Each number is 500 + 50 x the weight over its row's rms, rounded and kept within 0 to 999. Layers, rows and columns count from 0. Numbers have three digits each. The size before them is the row's rms in percent of the matrix's.

# gate: layer 3 MLP gate, 704x256, rms 0.0485, rows 458-524, columns 64-127
# up: layer 3 MLP up, 704x256, rms 0.0451, rows 458-524, columns 64-127
# down: layer 3 MLP down (transposed), 704x256, rms 0.0444, rows 458-523, columns 64-127
gate458 093:547545458453591405449553473491449542449447437460486582454476446603494502438416513536439455542473498517479549483505581511512508517456542589486418470433509423412589489486543523507486533505529531
up458 095:582478508573485544424489416547444409510508430489475477525447502496546485515497535519485379453402393502522500457487440510549392551569549447518511556510473511457498613542467539443464501504553459
down458 097:546518541528450543546476439571472520515454526481475494501507516518541419484496426527505474477522453451444581565476504446534550556599510503614451478530533519562472398536500579504489569478490523
gate459 107:441439474544508553469476562467491509615494505466495492490458573501547491475590484522527560434518489467450559653531582476541436539466509474502556495495492593633566491458487600633557541549596511
up459 103:474570564481519559478522529488430415545503480596429582445441525403530555511564538463481558428515446409420446513513591534456401595568579469487442460477500555509485469428513451546450523499483498
down459 103:491522468450532485454508448524486464517478525449501544403491481454478492512420451461505592469517539502432535614547476520523433442447453544446590554549530517511472526509535477489400503387507597
gate460 106:399466525500493524423460447443564555573456552475516489462427512494534543514482478507451570491442549430578554460570560462492436484552566525485519557519469452451488472556519381490501516561531544
up460 106:523490401406374536525601512532467553509543520509520531497487464546495571468544460525522479453573480465535448531468502539628505578474546650503488482565488419422495432469517409516380513532524447
down460 109:477466586531373564571491547562500525463504497522586465446438597534533553505546446565406534408486452535481592425525492480558463497433407488518488488576466489449521439546461420500521482469492425
gate461 098:526516503544443523443547535448506509432601533486396482542401456514445536444576476501453503439530514433458526534511524548469396545506542435544518437508547422452502587447517511468489493479424474
up461 098:452497541456440509520474493438573554405531449495459537476495583409435508535536513582454486520486472498462564508519561534477505461471466495586579401508600466488555566513554497500483498436517456
down461 099:441425524433484490498516505443482444477477491467521571422473451488492472546556456474490519538556443498472475537430446451475547537483523578553495419533480467592578461520531474504524507523425560
gate462 101:457494480512577467564502551451468424537370488509522395493456518500498515529477488494518535422495437524543462444553467510495463484447499496562465521486590463495437536499445415491440549426392399
up462 101:524503504467540483426428515456423516484526539535502496509430456559520447508536611440461502516518501452481485489625460634548550497506470475467386475410534596394442587490475504511413469467528575
down462 099:522562585452448519539497512494434574493453459486549513548519499447481496545527521507485452505490535517545510537535439426509495523471478531574526490432483428571435429454524424504406526526430490
gate463 102:468472497502557492468450448490393432503642424448472451424538506481479509536551546462549567524559547502336573602526485472503515560520535509462423568562510464494516554528520469523515482518498434
up463 102:546523491465544499417509576458551478505566499486493507510541443535401475498499433534518452485508545456525516604503510401621516554487471490493375511536476378555521519524497566506595499552503567
down463 099:462539479507503557544531549520514584577557491534450467514524546506560386525472606503525516536449509474528523524518472583466487606607524528502582520438468486519521510629529535492501537402558442
gate464 085:422641530449458417462434550498399480406515552451462381485470543444468572511517416485514473433447495508436461565461524534517500423591516563599417483540486455475574553466441510507523502508539500
up464 092:487454465549605500406429472428506506529537567551506475562498514541529492487534433525499517507500503520532499530413557500467530460446525537518527539517401465571521463408542454542574505473558429
down464 091:503511445448532537520516491525510468480598582441548514529508425541478501429560470564523581514519569414429480548445552460555430521437569507430437544514493521560538550580455519524554482519484493
gate465 100:616555482531495465526505588528427514568495503483516517510501490419488605496543538550503502460515574430507471472572481411562564550468475493445510529536489406462546462508528557496562529467525552
up465 103:578491575468444557452606554500489574547523459459497521523499685431476543596481485458424496525579478436465542564435598527606579590505463450450552461567490451475560497549455470483423496528536596
down465 101:534516470436525471467436606511415570489455521462525569452461560508531500475518455538564494385476477549441541522539611484543583527511510501468582471470516539542450522509392502491588497496514588
gate466 102:469540437535506564480529477585563381504530430504474468543510540530517521526514402500551538501528613568542473505615450537442544516607454508491617574407466476563527539559476574496463536523505554
up466 106:496445492504536429519536520457469434469476437469515458527530524443517469452440308382517443502462451367454472501579554501563586524477572544571546479482534470412573568429511518538587553573486531
down466 106:466559474454538464515535446461539470458523483552530505557444448559599485524407635459418547525492448533402434515517498450508396499559516409444424467463493495448492449572525489471526444441501465
gate467 099:516535491471452544483487486477490520515511528538498569544502442521561537499460398471483465431567529428448424522559649453621507557506478582580522499575551559549566501428439544496494502486543498
up467 104:438523485537530508503486478424447464451601465429597455559389538544588509551553485403499562600452474520480536527524514429478452537499515503492433414528501441508514542449355473540528507530505505
down467 104:517527478488526543504521531518440564570554568578442425458431570589427427513536513438565531547515456480533431508459535504499441521486476507542473478453565582462561436497395466506436542535523446
gate468 093:354542403510451484511546529589516410417469466545422514425508478468501479475463562497510493462462475404502509504398527553405548540520514511448474495596546517470569503536523571585532487543522413
up468 096:430452502426415581535463534409573540516606577522486467488362580504519536535584456482466437458575529494529569416576533420509572498523417534476455600474483552472577465589464544413488488482513559
down468 099:498540581505484474578563497472460541513585561466470466533516436455572499491542458448453537610530526392574479580602541550569517490461513476496550524466487507525498486491401491374569476448540512
gate469 094:555561509534561491511465531523533563537540401494517432549416495618528528480512563590501575453499487555510487493459422472450494510526509490458486460445494562571481473562510524438472422505513522
up469 095:432448476507510577508503536570465491496573524550583566485595554564492507510579488439534487451532529632455558481478543504515506498485490540535499481627520531541517484529495399518437381599449461
down469 098:548510443508543505514520564470473470456516479482511501546382480407503487542387503526434479486497452515525482491566487499536527440512439502529467514410509490374486513445511533443567561465551580
gate470 100:499553505512474515444513529451547572443445569601637455454522464407453529490449505531492548453466391422475600539574489526484485448484506464458485533503449511473497479363510535530506583443498476
up470 099:540523485506477519540492437498556581507507476506493422437507465614437476447484379463541399546588481523483500550526510545451531444428472495575461413448450490496555493448533516526446551438432526
down470 099:430535523522493482526570519510466470489512534443514491465467459470505417470494512535492486480444539610510528506482457392428524530574485552513615551465538460495483528456532576460416487603495523
gate471 095:435514559577419514448479545403431536389536424586444442464508540558477459523533471461481577401617521501463556488527519528467577532518514609474413480486507517458534528508461456505492536479507472
up471 099:528481527567507513512494478421445541569561467490422423503529476476633572524529499487513443600584480440474573511532520469519478536507469504495578521451513520513455450458554517526474550501533481
down471 097:455566469534455438537496607520541468461529395444460553453599462562483466465480506473479541414508562562477565510499519502420499451579396561489523472594536483424549575567445418413438466557540410
gate472 097:477553462479453533487528422436437497498482450520465453489522609462521550557542508494451515436604505431532464431538476472523448534461522469590436494417546438491447488412530506477517527567493516
up472 104:544482649543494509476601515523498493460477463559511484444419390473545457492520492462489477537460421577541473479534573472561498535523426476572423495401471533596516600406599526564528454532483544
down472 101:540485515456630543503439458560479454504486507537493542466492429499566432463449519496467438441510486500572509613484514525405503617543551508490601530559547606385470459549546494628439497476564440
gate473 093:522580550434541483472374536528435486500455503507403521467443509540469478503452504549547439614420494399483417542445532567551500510410648457499597470496555488534456476495490403501548521433425475
up473 092:464565418468581543462510553273410568453462459462480455485436505525489490500518550564486482448437453408528557593515513561505568515477510525496488504586497425559590496496444399488519505422463634
down473 097:462542584479492498517553528537567472506468463473568536537471501496495565447506459501549467482439473504478375553518509524539492505539589532465508516535519564493475604536472636651578462466481566
gate474 101:344487509500397544482499585507502459469512566550611420548447560431547520508533525588466485436520457466452548603501587393540407464436518502537469533495427425550473471496388581515562406496430490
up474 103:515465494540402544397520574575518602458407409467468487426501472477472491467626543553541474442532484459515428587497436450584486510536479411491543516506462530389561490579446469552550438561552491
down474 104:464427478396399516565507536501496554473472626495545449504461508479473510390556449547346502575505446396491469489571491524547471517471524389419588512466512462486472470460475509509539405490456563
gate475 096:503538524489493495572462569446471490508493427527474442606480438454525500481541515625415585518423451430472555485373429540528458540488479449353560530519475490444468502506449485517487482503638556
up475 099:478509513393616496450520578441468410551582496479404521423448565491492453496462513464504507399594504478463502529511450512482579509487458563540483411488511481533579541536534426510549440580427576
down475 095:423426461570428470512530495473511548449487489482529492479514567587446524476522355569590404532485584590597413419527465507470445613438500452593499485469438530469535498539533513533476523545505534
gate476 096:470616580516385575506597504489571495559494507492532426540551451552557521428554615530518573521605463429483455552479591515372478517481506462473546464528457484604467598483409550497525460463415468
up476 100:514491520467568476456430462570560481519617441525597484559432472481480438476594437501420574523381528502543612487503532499482587483459462516459403454451563563484503555507608474588527463503562471
down476 099:478493436495455566607408428583603475492525494535600452434343462478478550482441506587519436449377526520541484451496391520438542510447573473509434482421494507512456513517538474546531511543532419
gate477 109:593456510449462534517564564523499524560393459485478440562472522517521533565467530495552512535458519499554552484509592539523536523469568500433486453499491530604560401554443476523511516533523571
up477 104:475519523495489493564442510428474534453558508489535495467506441514457547455511460510467508487497526472449486600646520523472513550503455496511479396544377389469454487521471547583469511505408529
down477 101:536504596496516571441441570586537532530468511501546579471514589481412572568547466494528477501419466497523437515506562504487473470469470404539426494483495527497497459589526467491437588446553516
gate478 100:479529557462471400507483579517446498547559481412488448498547521628483521495499467487595520496443534517473501515513494525354479556446520533514426504515421416524489448471410503592506560473565510
up478 096:526423476507548568429470436546476517396503507496514528429550481528451521509528544510539432502455486506518487560424553440489539480506523540372549487479580476447476428508505503500505506502536494
down478 098:564585396493494522469488441512395545536620560548516479482509360493546376493597534525553470526439538577479547621457491511468531405631522494516426511496583522493441559478516529483570544428480444
gate479 091:558516564603404452541374482492494539508565467413419519626494514537599534534508507516390560377397473482555450478506520488480553565536563506554428495506529464480462439522573498469502457510537521
up479 095:531479396413488488391499552452463421526516552515493499559484492561542528551455481538550551415446559569497552481554440630548540430513486539552402581416550508476519573450524583531476543514535637
down479 096:497473492461524618448507439491528512452555508544526448446529498411485489453558589535435561518475468438503465522452611453554518563589502503531543519529512499531386399479479479352522538551509516
gate480 095:448478458458542491467494595593480474543416445515540575441499472509459508550560446443429565498475505458553497465537463459513524507517484466473557536530499485492551433533420477533509526474500451
up480 098:511519476489501462504587533595434557499475526582541534487504472422460522532494500427550464515585579499541592584461471479473561551488461489566517588553523492463511432552400519525481427540546492
down480 098:440395487557510462422459485522495482534502441531545459473578510444527541572536510558434523476543425593592514538539433547408530482494479565520498421515549481514586518477588413542448443452560463
gate481 099:539448491590527627488563491587514612451561455522464456530504446581508478501519499531525589480516510513423503480541502409457387509502523499524538524574420422562512525441443503475423457555530519
up481 095:523506433505509511502543540529507532482554461470632480530526549523500434426528533454556543531549497474519411392493468458501523480489466555532471454553478537470510526498431571441521461545571510
down481 097:486579502549506534491536480466517525473449492485478514412463569462544518507475552533580411513497534508480377499556512495502486544465455530496503454496494536523575451467519562535550527466510486
gate482 104:489572439544399515569494526608588494507474520421499460589515499542504526491536527531488484557494475458465562561383511472387504542516541624514447514488470492518514528504482451531545538581433364
up482 102:508443455449535487511480462559468500515516416592485467439485549467498507514501550571585534517466498515535492541516486470510489632584588537537462426564516468498407441442498449458500532477535611
down482 099:420483461560532550554465542651444520574458430491443489443430573509419494456508563576495521426555514534501526492569464402528422539598500514530493555478409532452448453546406516524443429490458471
gate483 096:470529430582537506461515468474502525517522542501561518465490467531388536440556610558506597531515380531574473521517509472413541507548471496506518478398462511593507533514601520473562502541548459
up483 096:538448449446515468482482538440534515566590557518538456511549625581496516447559473588483551484508453494470569476535507467518661476459476645508479506443476540527477480542511561526414498522448605
down483 095:539535576447423541433600567581487488551520579477514546492508547486482465548547448596498508474401526463517487523512464435475484487542575461469529476591451489571573473478523494549545532505410460
gate484 098:545498454442557567533465548598464559609497461481479516453500444495555571463495575495542553513477408482500470498541503455558532540543537483470598490469543387569497482443503405464456539543491445
up484 100:576467514496470510513496512497464488469509601565524534564513523518463496526513423464473514459500596509441536525516566486390505508508572506551528582539503581483530486509374549472523537476453508
down484 100:518459514508484555560503510504478551557486487447483560538602524505439555392533525521462536514505525508447504545503588425511471564476407509527577528561482390535511481498549447502471531564474417
gate485 096:512443536447537512458570523496414421496526443499400526488515556482449542514531512453444518397561436537471469582544524472507536532486560471458492472468531547442504466453470428528492463579458516
up485 100:419519471468408494532437470537564436526521536403592399471509473506480507382409474436527494512469617479570489456476560489522551507556482570470507438452499515427458448520547555463426497446409432
down485 102:595537499534472476434461409348459462486482550527398556434529435495482606461648606497450553512647580558431516511548585538471579457567484550496489442518457510485517468421524470490451474458520461
gate486 106:474521426560428487429464473495646471482616469645513503523500450417586475587560372506504512404482598416530518492496468455503386481445538504452439465554475446438534506443559436480486540533534497
up486 107:467427505583583518479461445495517478379548496596509419491532403450489426518482449491502452440549458434572518561488504502492548468469424516517483502491513572498497460493498596578471502588496510
down486 101:471560475470520506582541484438467437518509438437487540474467490530479505552434636483465524672511462628487500575605487484437572566607505511461570519469506474529461436562450590548559454506444559
gate487 102:523541470609501441512550575554493455587535466531525477635555540534488532505620512543609516552468490521518534566435552540495547544433481451550553464487543600515428466554477422463444466451536462
up487 101:494404538469461455524535437482572517510484502449481500549542513466481521428526476540488453520399518474574509570376479420429495444496536570583416493463534476514522496469510443475555563492521506
down487 101:469489549529531396507527524464509462582478456488509485586402548509516425539547486435419496439514502502469581436486447523455599570655483439517522531461509460515494438521473543525451459480508496
gate488 104:463537527512489571485413469590529606597487493509576432504554535536443545475604447560605487570464548483593461552513492506416460561442594443549492487494501548487579497475536532572499429495449468
up488 096:499472488548478457435496513446564477499515512549437504541378581467495562487465566474403575408515517376466543523505491457518492521482556469518487507523480530396548393445509519429471606465476406
down488 087:440477486616405491486488554473526579500500532537536367518453597520432652477606529488524521527506531504513526497494455467512417513520595472557544443548521532570435453501496567542546484508448460
gate489 096:527562487512456488515530537578456487569454438516488586515473499520580482545453528486455480525502575586497427494580459495473510472470454541500591497419543483586495462483587524465567537470491525
up489 100:450517490446576578476465513532572456455501372530434532493541495503519535531594575475419459468544498492480524565573492487521587536443522515500469491449529489447486557511477446490579492560496491
down489 101:558497503499444517488420469511568524544459559573513419414426496515468387483533527590421554493412494492521591459530522532512528481501454453601490462438583599480515446509462433446483518480591450
gate490 102:535441483469545488452588553470467458455560454461484502465592533593452509506589510489460520409487622503450552476475541568505588544477551557464516609557502497527554494484395527436537506435628563
up490 096:440475558487453566500472484459410455413553457526480559464485482519441507467478522548500514551506563487453506478490560500547424492544501512521493544566464428510522388499438549434592548391435454
down490 098:556544477568462491562570518558505509535471513408431552498560540547441479471542419566564506557542464531574548463520466596502518427506473501495585516514475569462540558461591561573444491573482455
gate491 099:494522525496438478507510540607589432521488497506511479555552497348504525462450421506461414548460486418489521553480468509559396513459591474561491472570547453489472577486616525594557506515473510
up491 097:507533545539429497475428521462517548490581470545477397509500531527533490443489510507479570492505413510440532619574492515493491592507529446510493498636470405528435492510537533532505441417449444
down491 099:577524427481458490526523453486504544542484426490552495425559540520523487453567430457593518501574362494546437398505528526531387491500444545479496506513507490580582531517542532364441527468525548
gate492 095:452437479457565524498568560539533496508531448542562559546437502433615536511484557526494558529484485536490442510567482519500531563404519540487524620477413504528492461555540522455473484467449441
up492 102:467518540433527390577530445479492489463556534455461487511509491562522456510628375472510479476468492610516535447518471559445560480471518515577497562455527613457478551532507443429455469507518528
down492 104:526484532516487556507491410567492511435561559490534441480504443640563413565626551455497545478491559598490506484472543509472556488518575552581481515547426565501493570462524461395584428534494493
gate493 105:450543516541521497514480519661560428474429479451601488463470542414405517516512464509478489552521483524500555444482514367521515525432551520439516446425517435460486509383517491534517486543499413
up493 106:525439486480341480539487512515570527506452537572576579480576522497456461519573450490548521530554536524537563446417548450520445565514451443479478448577458472480572493576428519445459435401429525
down493 107:579535630563509544536608493539475476460590515485479501505503500515514557504441441509591517484537536509571582487545448439520483607515463461607470485494459568513460516590528548455542406508588468
gate494 096:437449529567453571465501527503511455567484501521584484519488447454525515542499469502565435576443515534549558505495444446604394511514545488472449560606444424465500456484466530526513561524505504
up494 098:518465445489479493509596539566418518544514486580485537523525450490415468441507528503443540464506548556512499487634539522565423460460485481527502500460552445517511419541516462429407468458576570
down494 097:499479490517527453482555626539506475536442516519420448501494535506472581427539577474511443536552436481560525423483490536457585524501511548580503520496583511407607536575526469524514576479519475
gate495 095:552503537444448490510388447483503528516428527537461471406532559495470531540464478463492513508482575441454557490510482499468405505525488534455509507515512495420468511435460435479496469533568527
up495 099:519623594494501527419626478630510523538539439561574560521516498439508485517603420522501417545459507507604536577577554536513503478522542538526545415504476531502464519421535539498559503579493437
down495 099:594459467487504484487532493463505368443508490446397453529475548537548408504441574458490461513553651555430540513506427495530555482428496523434415497463518454555476488472498481595541549478447494
gate496 105:513515474500485598547503556457453488450528581581499586422541471435458574526455491416379488429439524491497551558555435516509462432499505446469590563438444398438589411491526480525561511519484520
up496 104:550516482498531549513490523493514583450530424502440485497513454579461432534495433518461561461444526426478544386509571410507462476481517483465574507528548486460421506436440446473427453594572454
down496 099:478414475478513505461513596476480444502466516591475521548506590478526628489478495415422424434471480449509555519528547500544523530475532477458410521436515489478465542531536442432537567474493601
gate497 101:514508508523411457543538516498622561527598556506482551501435490432539517511560437568556412456508551508592502463518565429547474487574537514465478488495434521449481517540488505505496467603478425
up497 098:505426497480592485591513453475502462545461459487515554422564499441498494478504495453487559463498427492538541519469516598498584493428460544434421394481458453557437552393412627516508524521495533
down497 103:510552561540519510445561510539511448504483456528481543518465448426438587453451528507481420486507549474449570479482460404463565425473493521498460484457462435467417533580462504572585500542465503
gate498 105:466478573486575461490513498488503513471529497569514420510525557473508543453584531413576479515524521437491521526498523460436538558478496562559428503497500522462531512566532484534416517531496451
up498 106:568439521517566462440486456555423462459565422431473562518523469551543519505482457422445515438500556563486454531521584390478531511517535421521599462482539477496596548448592507555464422652444434
down498 107:471410431526519457528546454444544502396550479524569572531432468491484451531455510360409555580551471589497578497545438325462419493424428511540435512459525433500532368498553522492414483479513457
gate499 093:417518467513452467514500523577548482481506546414561425554500507495499481543565476535501480586597523464501473434474428526364429461413524483478383532505418446461536483447430481500533544460523483
up499 098:516531553400511441460476468531502496479469483472472477390537528524524521472493447572547451497378466502631518482458437479549484514478477423441476563531479534521461419590508497392510588454548522
down499 100:484528495537460468393504395502545536479435551477516461557516546526478501441593591479495481477524514495473494535608479516454510519491501498423555480548470485481543578584552469511599470521502513
gate500 100:443431498517484544434472499535499411565469533605431500539547493506545527525505501512547510510472578490489478521485440517449437423472499528526438578434513369500555457494497484507528515543610508
up500 100:519522454560493493522531449424549535519570530510500458415514469574455461466540465562479468489476593480402520526626523590492542531464464616460390503534441512494497635559523555442469464531452562
down500 099:560539523570532490515457552467555341438542537640551571527546506505564429566463425512494468493509587494518585512492513536450581465481483554456463435489487454420482500578485499536456487474442478
gate501 103:494492477515525464534527478389423497566568507465514544516489516621510530544560594536555584549510460444434534528480571466495479632480486467549512552586529506547481552455473502530449431485447508
up501 106:517446508533490538495470564462486430527534480541453522473558530488538534541556531642479483522516506404517386463491586497507512464500495461520613482456499533534479481440450531445561541478494446
down501 101:471449468451557450416526498459578561511489525521561557408540479414502424535529497499502510531437438472457511533493499470459516448499495520467547520520500583443482533520424416527463573549483521
gate502 100:502511484554506544553456510564479480531545568559552576553505391456553480490561491440547510546582519518448467585532447464556550522501501428491445461512445434504547587401515523482573460484440443
up502 101:488508508485531489508526551459493452532510449390467410457438527483481523514533487527468481484485497479537558514497540514522506552407558527502529526444477467470527425557577554542557502505515513
down502 096:424452527486485529564542431509447504531451503496544505547489484510508617443584524517461420510525539537558492502616480551442518450464512540559519483460491475448463464498474475459527551506380420
gate503 099:464526553440627590540536498484513579522541469507550465512556480519555531536583561472553445522487540565486502540443548483501595535410558522522508500447507458545601412499604539480622532495487457
up503 101:536502457501529500508522475407468462529387528586555502549487446536480496542475458539599439476527404479537475508539486605570488462434478505450570514475505565484471520559552472591426509496502542
down503 102:460483404592530577497512536542534514526613593422476567535603475484475619541577447494438490455530524480554553480492556517503599534415521581588485502495507505539453444522501540360591452489576443
gate504 105:462482486559524576373487480481496539520469611491516572492438480482503597476582476453524485428474484477473517496621564414471405564434529508560479503509509436480501419492482540592475521520505477
up504 100:645539528537472474459489603535494492449649420519463542537475487475541525522526501558522542578447499470488510594397438492547538525533589545540481552480479527489460543496439445476448472502528400
down504 094:504422448516472524478441538392556524573497534519442586453485450473474615573555498492497503439518548406395530545500497437485421500466520579523393553489541496475563505457547471565518506505496502
gate505 103:520522481545478518453500551539549569499477512527512539553438382512517510450469520572506583507474474466542480502464459548557494545495543496540456448501496482514427487463530454455527556511461443
up505 095:525462559458518505529526409422587548543541446404557527527497512464606490575566572625494558509448516497410496497503497536553501447549481508491447403517498589485470597507494491461535451452436557
down505 099:536414482487460500452583448462484536467467470464479497469417550476476538589550506606478483564467483459530419499523552585514526422500430446392501529565495496581486557456403512460586440531534462
gate506 096:540584443506612644628508521412451481499552478553501543449440394542516536476500528434441504527507542467555416469521539505522504502565484395425489588452463556462525543564461473546544538411538431
up506 103:566493531453505341566546453496508470496609568460557451538511503559474474461566582527595457542438467464441465436506463544589506454373532528598328549430483578494520544451492503546487512546496491
down506 104:433399467518522650522507562553469496490499486601435534418527422444554481510417453434405509540458489452545604539479472443449562491461548453457577447469553584549487471590511525527551396417456485
gate507 100:486546504524493505493502552351491491456539484560513492448473442483500472532479520500530545396497461498499519448453436562455541620390512466546464558490482487560519480437474514508564443572533482
up507 101:567550540532514491532591517528542463417488473464470411501480425453532492479509444477585400575478406438489532540448468377634440522436450443436533526511463460525529503475498519549620520534551544
down507 101:452398466548456450509526454408478554497450479487560544511539474498523525515548542483601473496538431468547540511456532517494613553485504481595532450593396514581511506484460544518458593505536529
gate508 107:504593412483556590552520565528497478486519492502485502545403464461528516501535460554500528512428576460467540516538539485552481593483527625560445508412573478544531519445461492547535469531402507
up508 097:580506455466573532496465457461520495425526657453539569400533591520380526519532490446522498482486528492477569507455467423454526494434514500552462414432460479468498489479532451577420521459477602
down508 096:410486541533431539535588565537494491555554510488457472459441502518591343473512484513414473525491505579481524471451568536593416457536531477483484559529518562633548442457460629398533490529465502
gate509 103:554553432609459480515455484580529514548551424533481439485469510549593437477546539576519474555432479546408521500584489543554531609454543451456491516398469540464498475478605519495491479548486451
up509 100:556449562692502492372457519507422571479556487509526481496519458515485448500548483524472569550522564550566487511529561552476454489536492530505525415490479479446472591541481519499534542498563449
down509 099:515452484497418505528571466438560508473473504473499500494555508488599574519534473501566521535592455510535478562531488551475525476544446546542629507472433570537460462460502465557491462481531521
gate510 100:475507543486525517500479397436525556534492541466480456426526448507474484445515490469530478461459526545516506512491431537436407542505549479548605509500560498412504474522411503416529560501526480
up510 100:536484606517540509534465560535521555608478502525596550403527413425507499526491462446429483573424482564550462495410448590526515468477528395491478551582468508437497499450477483533427551535602491
down510 097:471492465541521462511475476405482467452585413351478434454506471505448379501487551473543474420479524493503528495515414494517467526544622578423439578500448531473493484558517536479486491529494503
gate511 099:533561523526466523488546525526476485439517520642439548488426491501510499518533580498433621563476568522546495397585432519495406563510537361564636511473540502580499415592538493451463511497502556
up511 100:558492384470507506565521470463485541477524447515520469512420484492547429372453452497479523444495545543481510518516527524533499517490526552542546513496416461437502432456568562528581484457542544
down511 102:468527393527567457494458543517500531522500458420580501504547437510488507516547474540516507404443470506441504605452437508464536502535559508402472566482459534430563553399515488555460520538533532
gate512 094:492524455495429364504521470567442517474489502577481451548575530491540531511512513473525448513423552469475470491444503442559556456550549394428471451503417524516444490545456439470536556560587466
up512 094:456592502529536461573523515552574567567527496522495374497494521559430440549482403521475511568464435493459521453435468484450592488415568558519438456518528501454517459534492455441598510574445448
down512 096:498489466544502545496428534406498571523481560499583507537492460478522591477480548510463556428529564485556512424500387452476446555533388496404535467556522506512556435538475510586482554500452423
gate513 103:507560557395501514536533560575531529501460526535436503492405444510610509414584472510426501522496468403522500517472442479406523481452536536452470520445554450534589439485504502527555642433584471
up513 099:441509436503508497429509468448454530473485418475428399492474477528502458564442482474469511489492554424543495592477592562391462521568525471512460513462469529450512419551444471439559513530459493
down513 102:470520540416510445549523591523484516513525589430523454465370439598539500447512452439524528512515404419556472476494482439474498528547492486479496454485610444506498484404561474489551522589571453
gate514 102:531567494422491552551514551440399602440518459408453500430473474543509517520585416516475565393393568505497481535512520465468479621480527447455524547529515481516578450577501449461539453462527590
up514 099:540505516539536357469447444587512519534477511620507499482464430512470478551488462439534464413454522494579507469497374481481407505421493436463405454474513483499572450542603515512410543533622529
down514 104:516622582445456507454551504512482544465428640542455562543482572496374553407532457486431447472497416513455451473481526452481572584467520461489499473463513487539473495416516445512520542524527488
gate515 099:405460513481521492544449539509455443598508458456533529500568550533510569551475478523481569525513548532468563527537492577514452530539493576453367510459523456514458555588445493519548462518450510
up515 102:498507435498503400536410549454482498567472371582510509527507469486514466425502503535522552540512469470458442461387563621423517486601492504467539491574567527495515448463509480415451588491574477
down515 096:522439543427447508439544473498531594500407532540463504500459528366438675555396401459396458486457543572569467554500565468532556455443451486473509467484556589520444527485526493553475477495478565
gate516 104:374612541460548468538455444530479460464561580544531436637514478539515512403491438500444512508409458452521474538493575496515630546454545462508461519465502545525563515552492489493480514554473487
up516 101:411500559455485472453453441491483514476605523482529507536446540516439454461468450391460590491442411535518456545478526516488476493501570519483539499491492553534515422531561439479489507595510403
down516 095:527603476534519470479538619480490557561487469474499541453532571484555441517521619553483573541537490531562483462459445466546450551567373601530581574465527483481488506524423516498466518489529473
gate517 095:466400474558554629473531564505451588566500525512479553552554480473605536494521558455491571464428536445573432522482483478517540545504575423563530562534530501542533489488389500516519546413431466
up517 101:460608463463543548553535480466403594487502492502501517462432526482439528481482538534448505475498451398547532516443419530642545501477476462528524489535445428472485518428536537474513530514538526
down517 101:557570607473419494511583512475663456470511528518416434530555473513417435477469512525514475525553569517516452578488522468460532576501478547513496499489666469427521497438565502526447500562453520
gate518 097:510558464457495556623470533510466521545547530502535441446517566481372484569487490485487475513572509521444413618454470515465456532448535520557518456388618463459452464554443477614466422517490460
up518 097:537506570507447550465435481442365516585455511562546542514519463562474508482455559522494471549552558504538472442471543472523512429448441424514543590537501512523490513459447484434509540457509462
down518 097:485594631493487525519559620500531584466511455488414499505547463458478509469411564582411567573467521472496543627491490492476522487504513429516524563516506487533503567540568507398463489503495511
gate519 105:477492448554583513465489571539569561491514517449567466518495509449508549441470455489483540433458514494496570511543507517523438528438501505498533607443505524409562514480499540485517495395532544
up519 099:464541439511439541562520578429483540449501595523489477464475546537466527552528576593450518475462525409532502547545541495587482481513500565534533333589433507514500506459428498552605481515446490
down519 103:571539518587531595526522424532547543463520524591406479494550502552498464468378534523487518518511526552556569473429535561485596540476574497553563491519590533447474484527522457442538553498561532
gate520 103:521529425503480503530542479483533524472612492422522487467453460529411522541638529577499478561503519461482518596529502489539502480497560488554424463442548508532510563553467550496504456471462522
up520 102:476373515506463494506470478453510465547477425506523533408540495465430513510479435527561522470535452468527513533528432527529474534542542578553389592431455468474474481473524577547579416485542476
down520 103:459529500481519436510585484481436447495518566479414540465498506542497481550488426502513603516605429470429480528510528537491440493583500498514402546452519509465444483553513567536524533463519430
gate521 110:570594485474542448454552516497593427492493424508577501451406502501419513508560596522527490582427567521508522557562547536506507524436520576468522458473512525431584394486495458451465587424485554
up521 099:467534522520498546505417539496504451508490498608394610462507518534553498575529591529560551453494498516487519559416525509426445554509483443484530505584503365488536542533433429475378540525424480
down521 100:491471505487459492467504474555498529502520515474522517452536566537501611486508596515551402446465549554638485480517452616545397492488451634523421554483513595484519423443546446513544547525520441
gate522 093:473500609550610457460524467544521441521536560487459390446510435557499542496438490582510498489472497505520437570575472473455465577496577501496520579576516440570501439485476415598492541564571544
up522 096:479455580605528503442567508452498612492438468431526521481581499467463509551518524472434551520487495515515449570548527519478521541544537515453554522626521437516622362422570508550580501526523550
down522 096:496489438481555528445541523529528443515526442422500472476548433571555345478517452489540447550549502492459536523531557505590535565560531523476412450468524424494515517429499479532626532479541553
gate523 103:397566480533488438416509597444533557561549496591556466400530413474555519401448401568466500487468489571510476447507498452514375442540443531468496504460481474573504491469475605509551562394501541
up523 105:510481499553500550300436517565500554586399646505490559439424360511496464495503483471593514520516437563567485530414512452531520501514493524503479516548509574462530481475551523497585461492509432
down523 103:536518494421486500541549483552495526523521430428614519470451529471478519520453518421509541499531436523442474405485551445518540494502577510533461535541539551544458459521422507478486503537458526
gate524 105:515530456589489559556450501506432451530536445573538509588440531515597531438565458464604486546504607458494462467493484468531520565412517534479440477478469543453544444526515537525589508433532523
up524 099:529429512477500565445522445417550492476505561472592583449505455574513557562436414397477527563491427473446527525516463421553527499500507456475444514441585444467471470541492542508461511550420452